From a checkpoint of a small transformer trained on Wikipedia.
Architecture: RMSNorm before each block, no biases in attention or MLP, normalized queries and keys.
Each number is 128 + 32 x the weight over its row's rms, rounded and kept within 0 to 255. Layers, rows and columns count from 0. The size above them is the row's rms in percent of the matrix's.

# layer 4 attention output (transposed), 256x128, rms 0.285, rows 27-31,59-63,91-95,123-127,154-159,186-191,218-223,250-255, columns 0-127
size [ 87  93  88  96 100  97 109  95  90  94  91  84  83  82 101 103 106  89 104 103  97 124  96 107 120 112  94 105  87  96  98 107  98 105  96 100  99  95 114  93 116 122 113 119]
[[148 156 114 105  58 153 111  89 150 164  89 127  72 157 176  93 131 165  82 152  69 132 115  88 108  40 118 126 147 147 114 124  97  95  74 106 136 160 182 109 120  89 119 115  76 115 106 156 129 123 135  92 102  61 130 139 123 128 191  92 172 198 146 110  93 105 143  79 159  89 151 112 136 112 144 139 151 119 122 191 145  72 114 143 131 102 138 175 130 134 144 159 111  98 127 151 146 114 132 115 141 143  59 142 140 136  89  81 134  98 126  88 121 150 165  90 119 105 154 166 146 165 190  66 176 124 194 139]
 [137 126 116 172 133 141 195 157 140 174 100  56 134 116 147 136  49 125  80 138 103 143 131 158 116 133  99 105 133  95 140 152 105 118 105 143 138 128 150 104 137 205 129 131 185 142  73 168 151  88 130  88  52 125 126 171 170 132 124 108 125  95 163 118  99 105 192 142 134 108 111  92 107 122 120 139 151 150 171 129 181 104 177 122 102 149 127 111 180 162 165 140 124 130 121 113 127 148 152  72 127 184 114  56 127 188 173 110 173 125 116 178 108 120 118  88 120 116 116 146 111 117 146 104  56 218 182 129]
 [108 116 133  78 115 153 196 142 162  92  73 140 122 136 103 122  97 122 150 133 166 104  90  83 121  72 128  89 111 109 102 116 158  97 172 136 155 145 118 109 165 165 236 132 164  95 134 139 126 127 142 157 119 105  87 126 131  88 113 215 164 210  70 155  90 172 146  87 163 142 127 108 159 145 126 104 156 135 145 113 124  88 135 154 145 160 111 170 216 137 167 101 103 127 149  99 147 133 151 118 168 126  91 127 126 146  98 129 139 112  77 148  94 124  98  78  72 150 158 144  73 138 157 178  89 115 136  91]
 [128  89 126 115 152 132 182  90  83  80 143 137 153 108  73 145  86 107 183 126 111 101 135 127  83 121  44 131  89 112  72 124 163 121 138 157 107 124 108  82 117  87 162 131 114 125 151 147 163 108 121 158 139 106 155  93 133 155 173 107 120 156 110 105 126 130  75 131 116 127 122  94 115 111 178 152  81 103 128 160 135 186 109 148 110 111  78 105 124  76 148 107 132 193 104  82 129 201 102  93 139 112 168 127 175 156 168  88  81 131  77 146 120  86  99 164 125 154 136 187 144  50 104 187  74  76 136  97]
 [128 148 120 115  84 130  86 116 150 113 111 140 128  89 105 154 179 173 116  97 159  95 133 128 137 105 107 149 109 205  64 125 136 152 130 117  84 140 131  96 144  96  85 118 111 136 130  57 115 108 169 151 153 116  93 169  83  70 134 185 129  98 157 142 183  33  99 150 148  90 123 106 118 159 124 116 131  44 153  86 100 138 115 118 130 101 111 117 153  71 137 137  85 120  77 107 108  99 178 134 142  76 109 155 137 107  98  70 168 162 126 155 133 139 139  95 148 146 171 102  99 221  94 116 146  82 141  86]
 [165 131 101 120 150 138  74 144 129 152  89  89  82 148 119 156 112 147 118 138 120 118 126 162 142 177 107 145 143 105 147 161 136 131 152 167 161 190 129  98  87  94 164 155 132 145 125 102 104  98  84 151  66 109 138 126 161 141 179 151 161 168 117 148  69 121 161 123 115 134 189 130 123 103  83  82 133 144 176  87 182  94 151 122  84 105  95 183 179 181 180 111 122 171  65 131 110 124 156  77 125  71 131 206  90 147 127 133 127 122 104 128 117 208  99 129 186 137 119 145 112 171 105  86  72 163 163 100]
 [ 89 152  94 106  86 153 108 112  72 109 159  77 167 195 130 146 148 111 104 170  94 130 112  80 123 114 136 103 129 183  57 134 109 135 108 142 155 131 110 106 139 146 131 108  97 118 165  59  37 105 123 116 103 107  99 188  56 173 140 105  93 107 108  97 108 113 135 114 110 135 119  94 112 103 160 151 135 166 110 173 151  97 154 141 118 132 166 135 129 143  66  75  93 130  89  99 154 114 126 139 158 186 140 166 119  80 121 110 118 103 150 120  92 159 176 171 126 116 168 100 141 192 131  45 177 153 127 176]
 [128 141  81  75 176 101 142 178 102  97 136 109 106 105 115 136  84  94 170 111 151 160 122 161 172 154 130  73 132  90 194  65  97 154 174 106 153 152 139 112  80 154 164 131 190 136 141 110 206 125 124  93 135 203 120  87 108 135 100 111 100 166 127 106 178 131 134 163  91 139 190 174 130 119 102 176  90 140 168 142 115 134  83 133 101 119 102 166 160  98  98 165 127 176 105  87 200 106 114  94 138  54 127 120 111 118  59 150 115 124 143 125 148 106 126 120 128 159  94  81  93 100 136  97 130 147 106 105]
 [116 163 184 108 208 150  69  96  44  63 109 161 105 132 101 141 126 150  72 126 114  78 133 154 138  94  76 114 119 121  93 136 119 121  31 116 112 162 101 160 192 104  73 115 129  71 125 164 153 126 141 165 106 109 119 114 166 159 162 137 151 134  96 145 146 101 113 136  75 111 115  92 148 132 110 136 158 124 156 117 136 112  84 140 138  61 118  62 126 190 125 129 112 172 121 180 151  82  69 126 129 128 105 105 108 140 118 106 127 143 160 158 159 137 153 144 107 159 113  56 138 126 140 124  72 128 175 146]
 [144 110 113 137 107 122 120 165 142 154 147 162 177 108 127 104 158 162  65 192  92 116 149 119  76 128 144 214 141 157 105 182  81 129 168 131 141 106  98  98 104 105 119 160 103 152 136  96 122 162 177 153 133 181 125  51 127 121 140  71 138 153 146 122 163 134  60  70 128 161 103 140 226 120 129 124 121 149 157 133 144 169  90 106 116  94 142 178 135 153 103 102 170  97 132  79 161 150 110 167 103 213 122 126  93  76 114 116  93 169 163  80 126 147 157  93 136 144 110 136 146 148 113  75 153 121  99 128]
 [178 111  69 122 160 125 124 142 159  77 143 102 191 121 119 171 100 128 131 127  80 118  93 116 169 145 148 112 106 173  89 182 196 155 141 143 130 164 138 137 135 107 153  94 145  97  94 117  61 158 137 100 119 182 100 173 215 100  41 129 134  85 163  92 163 110 129  89 124 115 135 140 147  67 160 179 105 147 147 105 105 141 141 145 137 126 158 124  88 116  83 142 158  84 153 190 190 159 156  91 158  79 140  96 119 116 134 117  96 127 157 160 167  89 126 137 146  83 154 180 141 147  81 149 154 130 133  98]
 [146  94 190 114 107 125 157 137  93 143 140 193 134  91 106 168 118 181 165 134  78 146 135 106 109  94 135 126 135 150 123  81 161 136 134  97 107 142 148 116 117 119 135  42 171 132 100 174 210 152 169 114 167 141 143 136 132 128 149 178 110  95 137 146 197  83 109 119 120 139 138 180 173 155 125 151 143 125 179 131  96 138  76 138  70 152 132 127 136  73 185 153 107 146 118 104  79  88  73 139 150 109 128 125 133  81 102 124 111 138 131 155 143  66 153 176 165  75  76  93  92  54 179 159 116 133 132 158]
 [ 85 116  95 176 143 156 118  95 112 123 156 179 140 114 139  86 143 133  95 129 112 156  93 118 146  97 161 101 139  70  74 121 140  77 112 158 145 112 199  84 124 116  80  80 124 184  68  79 143 133 111 139 157 177 111 115 180 132 142 104 144  86 126  98 174 122 132 116  84 115  76 131 127 135  84 126  84  80 138 201  95  96  50 120  97 112 127 143 120 140  50 107 106 153 104 180 185 114 109  48 151 157 132 130 122 115 138 147 156 112 130 106 126 135 109 132 110 145 111 183 193 123 105 124  90  66 116 151]
 [ 58 107 117 100 104 179 166 143 174 159  80  60 127 104 184  78 153  77 157  99 122 138 130 165 143  98 161 122 132 169 137 148 147 147 154 107 129 150 121 118 180  97 123 145 139 165 181  63 160  55 106 186 108 163 147 158 106  97 123  95 168 132  94 142 112 125 108 178 148 131 186  78 127 106 105 177 159 120 171 104 115 132 155 154 186 123 199 128 131 104  84 117 118 122 105 112  77 151 152 142  95 111 143 126 109 126  74 129 110 102  84 113 158 120 111 110 106  60 139 140 109 158 102 203 156 161 128  97]
 [105 125 162  67 166 120 105  92  99 130 164  89 132 134  90  88 144 124 145 107 140 129 142 116 135 172 165 140 121 128 166  88 135  92  95 197 169 172  83 183 161 117 176  89 124 129 159 196 114 175 125 135 114  77 152 143 175 125 129 173 137 100 144 138 102 202 116 134 152 159 102 177  71 145 138  47 131 113 134  62 148 150 122 186 121 179 105  64 167 136 155 128  99 152 139 107 129 125  85 109 151 178  95 136 140 182 101 151 183 115  74 121 103 133 151 163 105  81 116 130 151  81 160 103 127 120 160 108]
 [161 133 168 211 187 133 125  98 119 207 148 230 154 150 115 104 141  98 160 165 125 128 100 150 138  71 126 158 123 122 150 165 100 138 134 108 120 149 140  66 125 128 114 159  47 166 148  76 141 105 103 132 139 114 177 115 127 174 137 116 133 140  87 178 132 126  66 119 107 125 104 107 151 157  88  99  87  90 144 123 125 177  49 179  83 137 103 116 171 131 106  92  79 111 141 102 114 119  97 151 117 116  83 123 170 117  84 184  96 167 149 101 101 130 123 134  78 148 136 148  84  96 146 124 169 129 114 128]
 [166 159 108  87  96 146  75  86 156  65 121 131 149 172 162  85 147 151 105  89 116 160 139  78 139 159 140 121 101  79 108 175 116 103 136 160 115 165 207 151 116 108 137 116 101 126 183  33  71 125  96 107 184 100 115 147 122 108 169 158  83 184 137 126 154  95 166  96  95 182 101  97 126  69 154 156 155 126  98 140 135 159 105 126 118 135  90 213 149 110 102 163 118  83 131 123 159 108 134 142 106 144 181 131 115 129  68 124 126 149 141 134 117 180 115 112 102 186 161 106 139 117 108  97 144 160 172 143]
 [129 152 129 178 126 184  94 120  93  98 142 100 121 146 164 103 149  95 168 122 176 140 123  98  88 203 118 196 123 149  87 108 106 108 131 111  98 124 168 154 109 173 102 105 124 114 133  74  96  79 130 189 188 120 129 203 105 123  83 140 105 104 105  78 131 100 157 121 127 155  94 196 134 102 155 155  99 170 166 128 118 119 128 108 163  87 104 156 163  70  79 114 130  66 120 145  56 167  87 174 124 135 179 163 138 145  70 100 135  90 143 124 108 127 131 157 168 131 126  78 132  64 103 139 151 141 129 154]
 [154 165 137 150 137 164  86 148 143 255 104 136 164 142 127 168 146 114 176  94 113 133  69 112 150 124 194 178 111 167 175 112 129 156 152 138 135 125 122  84 166 134 136 145 128 118 155  88 146 165 178  99 147 101 158 164 181  84  66 102 144 114 127  93  83 166 132 160 118 131 156 126  93  75  96 125 118 158  63 125 177 198 105 147 169 110 143 135 128 140 139 100 121 155 125 126 118  81 145 135 114 159 129 121 141 111  53 122 114  87 107 155 118 163 113  84 162 132 155  99  95 135 125  98 208 114 104 112]
 [160 129 131 145 153 129 115 106 135  82 161 139 140 177 187 135  75 150  70 144  93 162  98 114 119  79 116 138 120 124 146 136  37  85 191 159 167 113 141 135 120 131 176 174 129 125 110  65 158  99 145 111 132 172  98 101 128 115 112 140 123 202  96  95 105 132  88 121 114 102 134  80 137  90 128 223  92 121  70 127 149 133  99 152 191  90 181 118  96 118 126 155 127 159 110 122 117 141 140 156 136  92 169 149  60 121 128 148  74 138  99 107 147 114 139  98 104 162 165  97  90 152 174 178  81 143  79 115]
 [125 134 153 123 150  97  84 171 166 154 133 129 173 170 119  81 146 134 159 110 162 165 122 126 128 174 130 125 136 114 165 105 125 132 145 110 120 148 155 104 162 114 135 101 147  21 140  65  65 135 116 147 120 155 148 124 102 161 107 105 154 140  90  97 141 140 133 123 116  69 138 137 102 112  86 180 120 105 131  94 120  97 104 142 187 136  79 113 166 104 190  82  57 167 107 135 116 182 204 152 149 102 148  86  56 108 104 215  53 159 102 118 119 162 108 132 166 105 126 123 138 107  90 102 156 100 131 138]
 [ 96  96 103 142 103 117 178 164 132 117 106  76 111 143 120 144 112 134 140 158 122 138 129 125 120 144 177 166 130 121 155  79 138 118 143 114 110 113 119 156 130 140 100 101 166  90 161  99 164 201 140 111 195  96  60 105 120  95  46 201 106  62 132 144 145 125 161 148 132 138 111 200 132 180 145 135 135 105 115  91  85 177 170  93 129 149 148 109  82 128 111 185 156 126 165 130  85 110 104  90 124  95 150 128 175  90 218 102 186 126 149 127 117 111 140 164 154 173 123  74 155 139 148 182 182 117 113 139]
 [ 77 150 124  96 177 128 101 122 120 177 168 163 153 115 158 144 152  91 165  97  87  76  97 132 190 126 126 158  81 149 152 186 169 153 106 156 110  98  86 162 134  91 122 163 115 124 159 153 180 182 157 143 126 151 148 132  83  75  91  74 142 129 107 151 156 159  95 145 127  89 148 154 156 148 146 127 124 125 102  60 120  51  59  78 117  91 131 147 103 153 115 125 101 147 125 152 113 101 132 144 152  72  81 112 155 102 159 144 156 124 132 139 115 124 129 122  80  84 148  88 170 134 164 104 180  58  81  66]
 [124 105 124 159 150 140 115 134 126 149  79 145 127 193  99 135 154 115 142 111 150 133 114 121 142 124 154 131 175 175 161 108 109 123 140 167  92 124 172 123 180 126 105 136  92 155 169  87  91 107 153  99 130 147 144 148 108 202 130 102  59 133 169 160 103 117 180  74  97 130 142 103 121 171  82 100 121 126  98 141 165 133 190 143 206 180 113  43 179 101 169 170 100 139  97 126  79 167 168 149 139  91 169  76 144  90 151 109 118 161 139 139 106 208 123  78 154 103 146 149 168 179 122 112 153 157 160 109]
 [123  89  90 185 108  88 106 109 116  77 113 110  96 152 159  91 168 125 106 243 149 123  90 119 143 153 137 120 147  90 122 137 120  92 168 105 127 105 138 151 153 166  90 207 137 112  90 156 135 182  55 141 109 154 125  90 108 159 132 113 140 136 117 113 139 122 128 100 144 110 125 135 118 171 134 108 105  74 147  96  70  71 152  92  90 122  92 101 132 140  96 146 152  89 176 132 184 110 117 110 146 124  53 160 141  91 125 177 174  87 171  69 133  80 145 135 151 148 124 198 158 180 118 152 113 143 127 149]
 [166  87 106 127 100 186 177 157 109 215 141  96 165 158  79 123 102 105 166 123 144 160 102  77 103 160 108 105 114  62 188 114 115 140 150 118 105 155 112 107 122 115 161  60 118  85 133 161 157 114 102  91 150 132 154 205 109 140 121 129 149 136 164  93 134 160 178  79  92  79 193 155 132  87 157  95  61 171 137 193 135 149 129 101  93 136 143 110 168 155 110 114 126 120 110 175 139 134 145  81  74  51 111 154 144 113 211 139 124 115 130 130 114 138 147 121 125 158 116 122 161 140 116 150  99 111 146 134]
 [178 135  37  96 128 188  99 132 151 117 134 124  88 151  88  95 127 162 143 122  95  99 127 133 133 114 170 151 141 138 108 157 117 115 156 176 126  94 144 105 153 154 160  93  98 147 134 151 127  98 151 148  95 113 139 186 136  84  70 173 136  90 152  42 111 103 124 118 126 156 136 135 141 136 108 122 162 162  99 146 121 176 129 130 123 163 186 107 124 111 133 150 177  63  74 132 154  85  61 119  85 106 180 144 141 153 119  73 185 132 100 155 203 199 119 125 164 154  83 168 135 141 190 120 119 119 122  83]
 [103 120 158 129 140 126 154 117  97 147 138 125 125 163 142  78 130  91 154 150 124  79 151 116  63 102 119 113 114  98 143 119 114  80  75 183 115 115 110 180  85  81 138  93  90 133 173  99 188 109 144 142 136 121 159  85  79 154 109 117 173 129  86 156 135 175  49 121 104 118 138  60 118 123 132 169 151 148 151 114 108 104  86 204 151 108  90 121 159 142  93  55 109 162 179 125  76  92 150 120 139 100  51 186  74 171  61 132 136 112  96 128 143 116 117 106 117 103 100 115  80 106 120 152 100  98  97 122]
 [184 134 160  76 100 131 124  88 152 182  70 114  96 135 167 153 123 117 129 122 166  85 152 119 165 109 109 147 158 129  92 116 127 141 109 100 103 110 167 145 121 101 146 231 166 158 146  83 140  26 120 136 170  87 129  80 133 144 179 176 176 134  94 155 114 202 133 102 176  89 194  84 155 119 142 140  96 156 127 114 145 128 158 157 122 136 100 144  80  76 165 122 169 123 171 144 103 110 110 136 143  58 130 126 117 114  91 116  81 143  96 145 131 173 143 118 134 133 128 114 127 158  62 106  86 104 127 136]
 [171  48 209  90 119 114 101 171  93 135 124 105 158 131 128 145 132 123 113 114  92 137 166 121 155 123 115 125 127 119 148 115 154  85 110 100 106 125 122  75 121  81 124 127 132  51 119 181 107 191 140 134  95 102 155 161  79 142 139 159  93 132 197 146 150 130  96 139 179 107 141 169  97 100 104 118 109 164 122 124 128 169  90 117 154 136 119 111  91 159 120 121 100 120 139 108 146  91 125 140 142 175 120 170 131 141 193  71  25 144 164 142  63 125 161 159  86 164 137 191 144 124  74  86  80 143  90 151]
 [212 157  95 113 106 150 114 119 148 120  56 143 159 105  90  88 124 182  82 115 155 115 143 163 184 109 148 169 176 184 166  81 136 135 105 136 153 173 131 111  94 170 166  86 113 158  79 114 103 112 149 101 140 139 115 125 143 126 122 183 122 112 148 119 105 124 152  77 164 154 149 145 190 108 178  93  78 140 106 156 184 101 198 112 148 160  77 190 158 157 178  84 137 118 131 105 135 107 145  99 173 168 156 165 124  94 169 170 171 158 125 118 105 154 150 134 105 117 138 140 142 128 131  56 119 131 116 182]
 [ 80 155 152 123 125 151 109 182  77 124  82 170 112 129 166  92 151 106  86  88 119 125  74 108 166 149 103 141 154 147 120  81 144 142 115 142  66 100 178 125 120 196 124 138 168 111 104  79 177 140  76 157 110  82 121  87 149 152 118  83 156  75  69 148 105  93  93 130 108 127  36 146 141 192 125  95 136 141 169 123  87 117 161 140 106 163 125 133  96 135  88  90 162  85 175 162 107  91 138 124 131 158 128  94 151 108 128 117 145 140 160 197 126 106 115 112 103 167 118 117 100  37 153 154 147 107 168 140]
 [ 95 111 155 115 105 180 162 148 146 112 115 149 118 110 153  99  81 150 140  42  89 126 109 155  80 109  78 161 140 119 129 133  79 121 170 146 124 122 100 115  98 193 120 188 125 129 185 112 139  87 152  89 140 119 144  72 105 102 152  94 124 112 145 104  88 140 133 142 195 129  98 143 117 144 122  87 126 120 136  44 119 149 168 152 102  77  89 174 107  76 121  93 118 166 124 140 107 156  61 133 208 141 155  77 112  95 110 137 197  98  53 111  97 147 116 112 162 154 147 165 165  85 137 150 136 161 146 143]
 [ 81 143 212 126  91  91 102  61 122 157 187  96  75 120 125 109 116 152 112  27 139 161 132  99 110 136 195  88 205 133  80 131 127 123  99 127 168 157 125 107 176 167 138 152 147 163 115 169 104 108 136 134  62 141 179 160 156 130 171 112 123  97 147 126 179 132 161  76 116 113 134 130 133 155 147 100 155  84  91 141 124 147 131 162 137 109 142 141 147 113 144 131 131 101  73 120 143 144  99 150 124 166 197  69 163 118 124 106 107 172 130 123  97 106  87 117 198  93 153 133 165 114  91 105  85 136  97 127]
 [123 132  60 196 142  84 145 135 143 164 192 163 149 149  48 124 122 110 165 155 119 164 162 173  54  77 120 162 191 153 148  33 113 155 162 123 144 166 147 108 132 121 177 161 100 145 158  92 109 175  83 123 153 156 115  27 145 120  94 138 113 130 129 116 116 130 122 151 141 175 116 130  82 132 100  80 107 119 123 108 139 128  94 117 174 148 127 142 124 134 123 123 121 136 147 112 131 185 131 141  62 106 127 184  74  89 105 162 112 112 131 101 138 104 179 125  97 112 110 174 140  87 137 133 146  92  96 102]
 [ 99 152 152 165 121  69 155 115  91 179 111 100 100  84 129 192  62 177 124 142  77 115 173 185 122 108 176 155 154 148 138 110  93 136 136 125 118 160  58 137 131  63 141  71 117 180 162 144 130 139 105 119 120 125 110 175 151 106 130 129 153 100 156 179 148 125 126 169 105 135 169 132 110 143 162 179 148 148 119  92 142  81 124  76 128 132 100 105  84 151 145 102 190 102 140  99 171 167 162  71  65 171 125  74 174 137 183 179 157 108 111 147 118 171 129 126  92 127 177 135 140 145 132 155 138 109 161  85]
 [110 139 177 146 145  69 137 183 162  97 189 165 102 152 183 116 118  67 131 115 113  92 155  98  87 140 176 101  97  99  99 129 159 127 114 146 182 132 134 161 105  87 151 111 127  93 112 135 129 156 171 134 126 146 115   7 163 151  99 106 142 138 149 170 169 102 112 183 149  92 142 117 116 156 156 124 100 122  98 120 142  75  90  99  71 108  76 121  95 116 136 114 149 116 132 169  94  94 139 156 102 140 100 111  70 176 157 101  88 103 142 108 136 169 104 151 121 183 139 131  83  91 117 174  83 102  58 108]
 [ 95 109 110 187 106 158 151  81 194  98 113 133 117 145 122 149 144 100 147 171  77 114 132 216 117 151 188 105 136 131 137 141 115 105  82 103 123 148 173  87 140 123 138 104  78 130 120 119  61 101 188 145  93  98 132 112  93 103  52 147 132  95 121 174 124 123 154 130 124 110 193 144 104 123 133 200 163  98 129  57 100 112 115  84 112 120 166 132 115 125 108 134 130 128 100 123  62 140 145 157 130 113 112 110 158 129 112 139 177  65  60 102 124 161 120 159 130 120 163 197 125 111  55  87 116 129  76 131]
 [130 123 206 123 111 117 191 166 119  74  72 112 157 199 103 102  72 105  82 136 115 111 116 200 130 134 105 120 189 157 135 121 114 148 138 100  91 102  93 178 132 142 186 123  78  66 142 148 146 174 179 121 203 164  72 116 161 147 125 137 145 129 101 174  90  84 128 137 115 155 140 170  98 141 159 126 133 122 114 158 112 194 124  59 140 123 108  92 133 164 116 133 106 123 137 110 130 130 178 132 137  85 114 153 117 162 138  96 123 125 123 149 175 123 128  83  46 154 148 136  93 181 169 145  94 148 125 123]
 [120 109 109 103 141 135 153 186 103  85 158 138  89 105 140 116 106 138 102 151 149 108  79  97  83 144 112 108 122 108 142 175 104 118 165 108 101  99 128 175 125 116  96 120 111 139  65 201 130 102 115 163  91 179 120 124 116 148 141  58 139 204 153 122  65 111 159 156 165 105 118 111  82 126 186 116 105 126 141 153  98 165 116  72 199 129 170 109  91 145  94 134 176 142 172  95 113 146 149 113 104 189 125 163  64 180  74 157 102 102 107 156 157 125 167 161 103 186 154 116 111 107 152 107  64  99 162 116]
 [141  81 163 114 144  90 140 132 170  81 131  98  83 131  78 151 165 146 113 121 169 132 115 204  84 127 140  95 100 130 191  73 124 128  91 127 110 130  94 148 116 135  90 140 122 125 109 193 193 110 147 139  87 137 163 141 155 178  89 138 136 118 111 146 124 142 187 134 118 127 132 159 123 193 120  83  87 129  96 150  66 147 142 118 111 123 200 110 192 137 159 136 155 133 137 139 104 114 189 102  80 107 153 129 159 146 228 130  71 150 114 115 165 106  91 120 161 149 120 169 112 148 139 193 112 187 132 166]
 [143 145 126 169 168  80 128 148 178 139 139  74 126 117 125 119 134 207 102 139 140 182 161  98 165 160  97 149  91 152 148 135 157 148  69  38 127 126  98 130 113 116 109 128 139 115 147 169 128 104 130 107 122 146 121 147 159 143 130 101 195 101 120 105  79 198 134 146 129  88  97 126 158 134 162 143 190 110 165  92 101 148 177 179  64 112 177 138 163 160 108 111 163 125 167 113 109 108 125 104 115  98  77 125 138 124 129 134  77 199 138 125 216  84 172 136 142 132  87  81 118 136 172 104  77 163 119 110]
 [154 131  95  99  86 158  93 130 122 170 138 129 147  52  87 147  81 144  80  86  79 163 155 138 117 124 124 131 148 143 134 164 140 145 122 183 123  94  98 170  94 117 107  93 106 193 157 122 130 151  73 136 141  81 116 210  94 110 128 146 135 126 133 177 152 125 165  74 117 174  91 128 175 128 119 109 171 158 153 155  63 163 164 160 120 101 155 183 164 144 136 165 131 161  51 125  65 115 123 148  92 127 138 113 149 127 150 109 151 184 143 156  60  63 126 130 141 119 122  66 121 141 125 128 169 153 182 117]
 [156 194 161 115 137  39 108 114 111 180 134 151  86 172  99 154 140 148 149 154 146 146 163  69 202  71 103 157 142 103  87 184 135 177  81 127 154 113 162 132 101 132 105 178 138 145  88 181  89 181  74 111 160 123 127 166 133 132 152  95  50 163  94 139 119 108 139 117 173 154 159  96 151 134 108 109 175 180 114 194 106 127 177 108 142 100 146 152 116 151 157 122 153  99 109 112 154 161 107 117 164 193 122  98 135 172 155 141 106 157 134 156 143 105 138  87 136 128  89 164 154 121 162 105 150 157  95 132]]
# layer 4 attention value, 32x128, rms 0.22, rows 27-31, columns 0-127
size [105 101  98 101 112]
[[118 118  74 118 170 126 122 102 126 146 112 204 118 104 106 172 112 104 119  79 180 110 141 162 164 158  92 137 162  65 112 140 134 139 136  92 128 162 127 123 116 162 154 157  94 127  63 139  91 106 115 163 131 110 133 142 163 166 168  90 118 179 149 131 100 121  99  87 157 106 188 171  69 123 109  74 147 114 153 121 146 171 128 146 142  98 137 129 110 197  93 107 136 150  87 122  92 129 174 185  93 171 197 116 148  85 105 184 173  91 153 115 129 129 108 137  36 130 127 139 109 122 147  75  93 174 177 167]
 [ 77 149 145 102 133  95 180 111 122  93  97  68 103 144 158 113 166 131 134 113 158 160 118 139 104 148 152 154  94  79 121 100  73 127 209 170 128 128  91 153  83 219 171 136 102 127 159 133  95 148 199 127 137 139 104 143 122 130 131 118 119 140 143 163 142  77 136 147 132 124 155 164 101 167 168 205 171 103 152 164  98 152 128 174 109 117 113 166 145 129  72  98 146  87 124 122 131 196 196  64  81  99 178 122 117 179 133 115 134 104 112 130 135 120 124 148 123 109 120 115 104 138  92  48  84 147 164 111]
 [160 144 103 125 120 100 147 119 181 123  99 110 109 127  68  99 103  66 177 121 162 114 125  95 103 134 165 161 140 112 118 194 107 171 133 103 167 153 117 166  79 166 116 160 140  94 187 122 166 167  97 148 117  78 131  81 159  73  72 115 174 104 115  72  90 136  97 116 118 115 157 150 156 137 139  91 170  87 148 113 111 175 160 111 119 172 141 141 117 101 131  79 119 171 116  74 125 138  72 107 104 143 174 127 204 144 175 185  76  96 118 128 131  94 194 156 154 170  73 121 126 143 142 138 121 165 148  90]
 [129 147 162 136  96 140 133 100 133 119 137 108 156  97  74 127 112 167  63  76  81  88 106 154 122 117  71 119 155  71  92 128 152 117  65 109 122  37 132 117 117 129 140  82 132 159 163 205  93 145 161 142 115 129  93 116 195  56 142 153 169 113 142 125 148  79 121 200 105 146  58 129 167 118 113 150 168 129 145  93 125 194  83 126 119 128 138 169 122 125 119  93 166 133  40 196 135 123 157 135 109 153 140  75 139 147 117 120 132 112 115 158 157 130  93 158 120 107 153  77 146 132 127 108 124 107  91 111]
 [132 112 152 155 161  60 169 153  95 128 157 165  77 101 142 127 123 101  84 131 102 126 125 206 115 111  62 136 185 145 100 115 117 149 149 109 148 127 125 127 131 145  77 122 118 159 138  89  96 201 204 129 108 135 134 145  62 149 133  97 111 161  99 154 100 105 120 112 172 184  88 144 173 116 107 183 159 146 159 155 115 113 117 119 142 195 145 110  87 189 142 152 116 124 119 139 155  87  84 161 105 174 178 103 168 135 136 163  85 101 153  48 142 195 144 150 103 123 140 137 102 141  98 110 109 188 103 120]]
# layer 4 MLP gate, 512x128, rms 0.314, rows 0-1, columns 0-127
size [109 112]
[[169 126 173 173 128 145 191 111 130 133 148 103  70 174 125 176 110 151 105 122 138 104 124 116 160 125 184 112 103 120 147 104 141 147 108 115  34 171 140 100 132 159 107 162 143  80  98  91 167 124 113 150 135  84 124 158 122 178  67 176 120 160 176 168 140 153 117 115 108  71  57 127 148 124 185 188 161 151 146 128  82 102 164  94 146 144 124  98 163 178 104 118 182 207 148 105 136 145 143 135 116 114 101 109 105 150  84 145 177 135 156 118  92 163  97 153 117  63 100 136 173 155 136 130 118 127  75 161]
 [ 87 171 125 139  90  82 129 123 151 146 136 135 111 106 141 150 131 143 193 135 110 122  84 178 108  71 108  54 137 145 188 163 120  94 105 135  89  77 128 145 198 174  98 128 190  95  96 102 139 106 125 158 140 156 145 136 109 130 135 118 154  85 139 166 114 155  74  84 158 105 139  94 155 170 127 172 126 100  70  88 128 113  71 138 128 133 141 116 105 116 157  80 109 134 129 150  76 104 137 108 103 128  24 133 144 107 165  87 138  91 163  78 161  95 116  44 156 125 148 172 178 125 104 142 133 119 131 168]]
# layer 4 MLP up, 512x128, rms 0.299, rows 0-1, columns 0-127
size [109 111]
[[142 168 122 112 113  98  61 176 152  99 129  98 109 125 106 141 118  83  70 163 158 131 125 148  56 129  90  68 140 165 115 141  78 107 152 156 119 200 119  91 156 148 138 113 101 145 125 145 136 136  94 186 134 193 159  95 122  97 113  83  77 142 193 144 178 141 137 123 147 235 130 190 122 124  68  71 109 109 103 119 151 153 143 161 154 130  89 177 126 111 135 130 117 123 101 156  97 104 160 172 119 159 122 111 154 138 141 145 110 117 144 141 131 142 149  99 143 128 190  88 203 192 119 116 141 144 135  94]
 [116 119 164 142 112 172 125 120 137 149  57 107  77 142 136 132 117 130  82 125 122  94 123 118 142 150  87 149  51 174 165 146 117 133  48 101 145 140 118  99 160  89  95 118 127 126 130 144 122 163 181 145  83 122 133 155 142 117 171 154 149 144 137 102 123 114 117 145  29 126 109 158  92 130 127 108 189 141 131 127 117 167 121 105 129 122 113 158 165 153  88 150 176  22  79 144 129 171 134 101 184 106 177 131 117 106  62 168 118 132 116 169 181 134 125 138 135  80  85  79 100 170 156 157 124 182 142  78]]
# layer 4 MLP down (transposed), 512x128, rms 0.278, rows 0, columns 0-127
size [109]
[[136 173 123 144  81 147 133  88  95 142 120 146  91 125 168 133 110 156 143 176 146  83 112 127 110 137 136 109 156 126  99 180 134 147  62 136 120 119 132  84 120 134 104  98  62 104 118 102 142 130 125  98 164 149 153 174 103 187 137  71 130 114 102 132 187  60 122 160 131 103 118 140 118  81 122 135 138 138  49 153 113 144 115 138 165 135 222 123 157 142 114 107 101 121 101 173 165  97 141 186  69 107  92 122 108 174 187 170 119 149 170 143 135  93 137 132  83  79 162 153 246 146 137 146 122 131 161 124]]